From a checkpoint of a small transformer trained on Wikipedia: 39.5M parameters.
Each number is 500 + 40 x the weight over its row's rms, rounded and kept within 0 to 999. Layers, rows and columns count from 0. Numbers have three digits each. The size before them is the row's rms in percent of the matrix's.

# up: layer 4 MLP up, 1344x512, rms 0.0889, rows 853-883, columns 192-255
# down: layer 4 MLP down (transposed), 1344x512, rms 0.0516, rows 853-883, columns 192-255
# gate: layer 4 MLP gate, 1344x512, rms 0.087, rows 854-884, columns 192-255
up853 107:527511508515528432543483517492481504553538492464518467502549525479498465486494447509509523438473489501500503487492454525558478527483518522516517482490476512435488582472573483506450475489456534
down853 103:567548498473547518520488504499474577514482530484528510503483551438477493534507541507496539460473462494557619432460485493549571466446441385503471568453468448561532494542545533467493498511608531
gate854 101:475524463518470509463557480535529458426502588486555466560510499532533458473487512483442473546483535478537520469485438432496513507454512521456537460531501563498488515491494472514474441521582506
up854 103:589513515449468462440466504565477455490497527558514487436524459436469544564513480453457464475532475482521472538465563478495450505527514467508494503565484497526485437499479483484439510415528457
down854 103:505522514524542529451506538489438506516453466505439524427526420475464476537490496464423541494577509520468492487493593529502557519496451488497472424555433436527547433538518523463504505445555501
gate855 095:486516484469483495450514454512502520461514467499450539505499492519509469446454468490492533531509481504438510531469523504472465545517446559479469524473471414525489528483586471551575535510589465
up855 100:499479554456439489544523518484470504475452501480431498497525439462515543479496456558567543465553462540533477559498556512490505522535575482511424484486518583523491439495434471480505439490488546
down855 100:447530478539511504566500513423428489506574503446555487483521511510486483474513361554551540482399475475490425441533495439478538408503481410421515499527487530539505541542557444561507519531530449
gate856 104:463599464500530501519498468468499488460458450445562496540460513481479543560465500488499445475532562559483549479529543508485490516507512483499494479464523506441464451493458508498398501521557551
up856 101:551504431517447481463512533499476462467473474462516436514503498473514524530535536521468508548475428515505519509493561505427500411458592474505473528513454485579525440463505480447480503499441508
down856 105:470501569573585518469455535510557451517503414562474461470559531531517454463529496493569500468547461500495472525525490499440486419547522522488512521517448505505519591607479514471492408488534475
gate857 104:466464529475525442440546524514509544450571548456466515452473522498541504588528500461554470496497572519509488514474464450491483436457497472501540501525525581446500404541504463441484436525467525
up857 104:533535484473451531504441540460457622534487494564471466452494541494477449481461469587496501436526521565512525467515572500505481431539428473541506429561496492526528561445506517513511459459474520
down857 104:539377465484585490554441479519445454464514515578472502480472507476488525499458516527512484451530556545520517503530524495550500554537513543556477479536464439441452603472480450519513548561449421
gate858 106:456536552445535605491544557504500550505463521541484439540465578462440496526493478471537477456499460518463552505526484489444514535499449454555545418504446492458504552553459527547504512537518482
up858 107:469468512503475478518526502479485519566545484544477457536471568574462497549493422468513476522473424433489517487488541557459578448503481502519535490474497522441516557532419451597491536497541500
down858 104:530520526430508511526492540443451503496541510480566521492485530466448437522499527514500474535475459485456579510539478496438513539477461485446508482524520577542478540490444543480535507542545471
gate859 105:522441484427542545466459507505506529473450519470499443515526512460505460511498520541479473500581506486489451512456425479546492425510537492534467493507501548513528520528528507555455558469418544
up859 099:565449503513496522495541512466481518461537528556540508512475559468483528554513485533433587584574441539578479487451489526481517510485458477485410466489484465497514530521473529598521529481519451
down859 102:532511533535539465486526443504509555468470507528500501462586520534451513496482513503468569454514554513566460457486517514490543556450477465457472501438547486519520566431418460557533466512532543
gate860 109:453490516464482488429496499515541539521591471489504466510517437532483494443529510510547524459497515505562500476510496520467436581486527500598401544516493515499484453593475530487545525502540482
up860 110:506467568493520407455515441469510491555441543462482568552515478571519529566570468492453521586497555443510570492456481502558514468486468475485512522490441422493545468472575496498493508555493504
down860 109:515458420506442526499627534527478494443476473489471524600459448514540524543471479514468569464490558503500444424484496518563491500508554505503454506516565484492554467520449468485510457485534441
gate861 100:475548460552476485530466539584504556484431523515461497493478474573436528520500468500420495490505496604536519440559543513466570498479505518437574524467518503551487536498467475487443538539465536
up861 097:540561515453492497523481418439511433505527471482521480580490464452487524536515503449561395502473446468477506523475481441518495462432521534546507574467533492588521495505555517484466511492559442
down861 100:461483463521426528519438570516528485429502519518431523512483461546486553470574476487514447522516507566483485520545482504480464539526433502489476443475472472479483394490518452464518505481506501
gate862 097:489579396473469510479530540415488457484457556481485496513504524553491517477462529441486483514487472505530470422530521533495497497516515519471480505571509531478469496507398508489517520472447401
up862 095:444515444488557438479596529475547494507411520405491501522484479542555558406509502541499532542496598477531524575522490575511500495506460528504490477437515480537418526509493519544436458550445551
down862 097:534514544423539459567443484501543549498480528530493551581551552548506491511559449554532535553582437498467497457536432483534513510453557449471500438465515484499380461402478521507549480529494470
gate863 099:502560438540499581554489486521498524479491481585448540508512565442590493502447494485504481551524493528508529509493554549532511532515500552494503472527449547562470470506530511451530515515365495
up863 100:480497506490577514590534500542524520532519443520487495493508495427524501497538515434574434517469498477463524480497554558463478439531532526549464503493456463497522466518530468550546475556489481
down863 102:434531480500573437524504547459513448447507509510493522481522483395522550443417546473487481545510527516487538513495536558429558544496492472488512456518531497467475475507481516482466506536538599
gate864 107:533563438497542501531425513522438421488468529481540478484523420548543532587557497491455547509483530535621517488471393505475531526488471464600538480492571485471518528529498530377480443488552499
up864 106:542450471584521533461542487425438472509392520463471567480416506430453477515446530496528508481505505511428579584483548470540480503472540523554472506542501495520533544495473577551469466424558462
down864 106:488481444485511466555524537425502495556530478532472511528512540491547456451475528500498516399553502468540458467471444473551487512534538521508467473525486461520487562501571453513534561512484458
gate865 100:429420477467571488411509494529472407466561508484518504497514523470578494550556483485514532527529487503552461482597487531446499526503546498538469438543450536478473502494540432494537546496498531
up865 097:560555478476476426518535526450540485547483505477555555482469443488509552428504446477516588469474442509456468472457558517503463502492474464522488460531514453549538552450444518468574492553537480
down865 100:522560490594494492499461482465482486429464514526509502512418435488526542546557526532451511469522513525523609533524506470578539552512504436492499529541492527561447465495479532480462544542447506
gate866 099:520536486448428480473504508439517457526492506558519592503545516544518437448495479486442515487594395483552495500548496566567476501481550551525489495472528472516509514478575523471465581533477480
up866 101:443433511522481495491479478452494583548492463447514521509489448542532506568477390520553518521530571432430554469496547480476507448531486538503546498406549518470481594507531478590578501541472448
down866 099:497533534462497516496499515475458430501456530616465502486458455476523490521473534530535481443535490504525508515517575504557423481508509498525412452491507524483470528463521510613480516478496518
gate867 101:493501500563510440534493446544502459555416520447599506447533492542518472532456565487460491491494474482492417397430501458541513510529531525564493466548453554543466448508567500471552540504561566
up867 097:387478514512498483510511477460540496481545480483526504466548480487464567504495522559559460566527459545458522409484446493507545509531463480461565399512494435484518450577416511478502588502529584
down867 096:517499480535623447549520435485527473486466445509489483545456519478471524536519555471475563476427484566528511514540488494474484466488452480520411497545505599525517537481475407493484484482470502
gate868 092:576540561512504464456540503484496485480502481564569447451460514476474553548518569470500540481496517529488533498503485532550455483481535427518504487479492448504559487492514477519520520463503517
up868 096:537432508479522577441553464484533494486507505459488450455509496490550543460468512518534502525487505567501601524399535520542505504497511469513534501497480499494481456516511530441461510548487504
down868 098:576471482501475483531517549514508488487487477546539466452533506457508489486524503563543469531526473453506498507505527491432441440535480485569464505533517508499465513497454495412498532520508510
gate869 097:564546506483479483514501552483456483478511486461470526475494445416530500511520441403529569486564546582438485475480485483486511499458513528399504498505504458560492445516441483534497523597481536
up869 101:490464523486559509539551539552556486505495511458482537493473478549481537628544484496428502466474504502449476500430543517550449484425505516471479513524495581487460476574509454468494579448541458
down869 103:495427483559479564515501532518438468608540569519463535586443478494549544509573532463501521531434559442516407520539497500478493495517500453490434479437533501509487443511531499453506513531512555
gate870 105:544514473451468487500479537468387459480508415509540496569544491474474491558511471480500522504539453428433499489513484467503505558524496489488513501417502490530570455478515487571581489429509549
up870 102:490427548592415499513519546485464456549511501542548488452578463537558534563481450553566527442506538455560485474474480444482457576515521492445527498573477517525559533485501515530495507428525493
down870 097:458495562514567542457481504492547509580480523559551481453467494560496452452529548501425527469460534543449491528462485492417473453462548517592537475474517535480490456474513527520522535520537579
gate871 098:514532515526470486451454448455550461507518484501460425536495551513478462463541531439591459489501494537476522517513487479462496529423465499473500524485628535505574447511507424514511461493496446
up871 094:551526498478456502519629586489456530448533536478469521544529490480453480518522527537517502464502447483540436484440533518554504565484506516558461511543503457482431457401526533517518537570546461
down871 098:476498485509516497486456586530526483492464485518493473480481474422528548517476477516487465561484463549463487519496503520447488470465515469500532551486456470478570505449492524518467530524502529
gate872 098:576497468519495492521568445616490554510465526462535524506478372503471497505525474474429506463512609567515542465459471535495553541525482470484439542469474588551477525458495560453460507551521496
up872 101:522448529503558480527523527540406499455472490444500492521505494551478574464512495523530489517504396516487455515503473550452433506464531500478525470465502486488503498465494487459488557461587501
down872 099:476502538557525481459526451515479504540559539493519483517464500570575451476554536490506496428526511522504525528525470503399531540540515531459555423494537408462535446518549492537536473459476565
gate873 092:575521568497560473538527429520531479542496545468486499544515514505505438555456447491504547487520551486454491472497492507482528568549507487497463469559464474487443513434452518551539523516504493
up873 096:435555500603386512467522470512463513459568508501513458483424482431465510497512518497461448594521497476457633556459494508584445463522536479520507428473475492501462530555490476550567567545536444
down873 096:456482542491477495459486593434553436462547472473488507517517537504490484465428475466533504577426444468549495495462467513519450422397497537502562541448527508504519550507467453478460523413482486
gate874 106:494528509495460510525480451494480521546473472494519548553491376574526483471488514527496559465546414486502515512453448521483443581503552518499499417473489540476488441448451577488575534579494488
up874 106:533468532456533493535509409506492511501440511535471481496529545491528467603472534461497515443517576524489514501457499516534521447459527632428525464469548543547478471516491481537467549558493501
down874 106:526495493487472461461520446533541459457562523582543489569552476496503491458508487522468516583497429464556446483500493507517449499365510501558472574472527566488553442460507524452450500462555513
gate875 098:462497546451573468467597546540484515442509463485505500448440522509521500514496552482514501455410550561493475467514502473527521495509470538518518531528508456495543416631586433584539447446513477
up875 098:456508550498546430510538505471542440517473513505482428515450528478447509467561469459534568535549488504491508545469568515483496534538587598601509483579511539480469462467531445472452494577534515
down875 102:474494524585504563545492505507461468578429458485482511521506546422478450490462428451505509458449493438495508526446575498504529477539459459489513470513508530523532565549456580604507536522604500
gate876 102:463531484498478515502541511498555507534576498517509508501517443492532418484528485487482452474519469469489480491478458499491523505522425480526486512425497519470418481569505536513560535531459477
up876 106:565542549566486514526485499463485545553482499527420439463486501508566504546491491495490531443549535498523496451511521480492449461489504458493519491529505455525478471513470489518491556495477507
down876 102:490544512506521490491427490542469515579466488490503506460544496474490491540521430463511558546485545470444500460512472477471449468506494599471451428520497505426531508500542507547508543487574449
gate877 098:416495447495533529458488533476516398579495428537468491527531419431476544383509588417447485442475499498489507476496550509484464502513540522554526470445508572518527521552577464530503507431482477
up877 106:572449481508475485504558524528472515512544482512524437496460512493458498575488444455525476526522508545459493547482488510537511528473487591444420527461567480462480495479375620468545521545475527
down877 101:520512562477493494528491490538517473505531566473462428514478478491523508563583465518457528601476467542407433612568494506568532514469499487505547497483529468527505512524420502417576505429507443
gate878 104:561496559422515445499477436507532431513483484492483511447508566412530520484427506551480517526529473490512506488550523537502544497432489555448576458438475552537481543568558472443567523501542567
up878 106:429501550530589497453510446504491455522498510518458494495582464479530575543477452386541471506545494513474472408546469567495503479474511437484514580454477519494432516552411486530508462469499481
down878 102:558482566484433508573517468474530472547540523495475496468490531467487544494515461594444418525496434526501487480547503524579550421490485471527574437437426417558380503543471512453642498526595493
gate879 097:523497477518491516471503523502520508514514505459455512498600464548468586511534480517555516452452502534517547543521517554525490489559463542465521516500540466474509512515505568503506564519515435
up879 097:518526473519527444580459480535555531513491437464501522451431550508518455502506523447484423476490482489474496507510533554523544495512464492474508537502528480509460496451458517424432481550480474
down879 095:432413514480470560470574467526550531501512577411463511543497471466471574526522404489507533459489502436494575442508500561548508467491515485508523500597451501445468513570465536491477408534504442
gate880 104:529575484464496515560520489529450446480510520479503479497559478445434484480515509548523504513512526507527502497517488457462505560526554536491480611541496477522519478467484497537468444434517447
up880 102:494479480509480499506591530498553465459500420497476511496515493498443470461550503528477547485397503538529500504508448485524472461525460570564607428491586537410563508489479459484470554492482541
down880 101:517498469469476462568453537497458506547477512543489566541560494514523498479450468484519446468495437483436513538462523458519489475571490559486475509496462444455566439554523447476418548454512536
gate881 098:485448401476525497484469504504524563419494540529546487464414483518494576485496499545456554542496462442458553497474554496549466464498468494478504462514524504535533577538576526504543431506484486
up881 098:505592501442424488576478480492509501517457491501497475476517479533539432526522523521498539460456519478528507510469472488486451501507519549576509485553479490567458463458548454430477527545472527
down881 101:508483532484482448500556455475507512443516496486504475535372435478481548515520488421480509478512506492504429534491455556540462449523565479494474472551471499457518519490445510530525488492512426
gate882 102:489529438539641511576528514490493548466494548483484544568479547471452554437538558440478438503476481454506490473505488478542564533450464486476445500489481487477466444522521438546491503437526508
up882 099:506499491520524456557439488429484486515471534429520540502531459525495564559599519520552546560424471544557486511528504491559534492588464503505507479537409525497544516470502542548548524533499516
down882 102:533481494495531556510443586417481360553458492500488509518493467569534518537554484455536525502497531466483479537457434530485452549489576571437475455496554554424493545437509542468494518512473441
gate883 097:538548523483411523537506552538518497500483538471520531483529571538466459491560541527418528548512533508516453533497500511446488485483482487568455491515492435454516494501513514471477600529517510
up883 094:482484528535488416449492524508528481548484459505566513551537468502474495551509529494534440494482521389482461530475477505532497482523483414549474503437511494521499485497475581502529468485505423
down883 099:561496504405571486503537505466528538566518426452500495495472464437605504589570455553513521500446506504478492526462565501501478538507516527484511495535487472508542494528476522543604553450472494
gate884 102:511467442495436540482463455418449484537484573514482501495426475480526431500500583498484513476512484518507503520509516486454501470560458536548424469553510497508463493563503506487538462488471502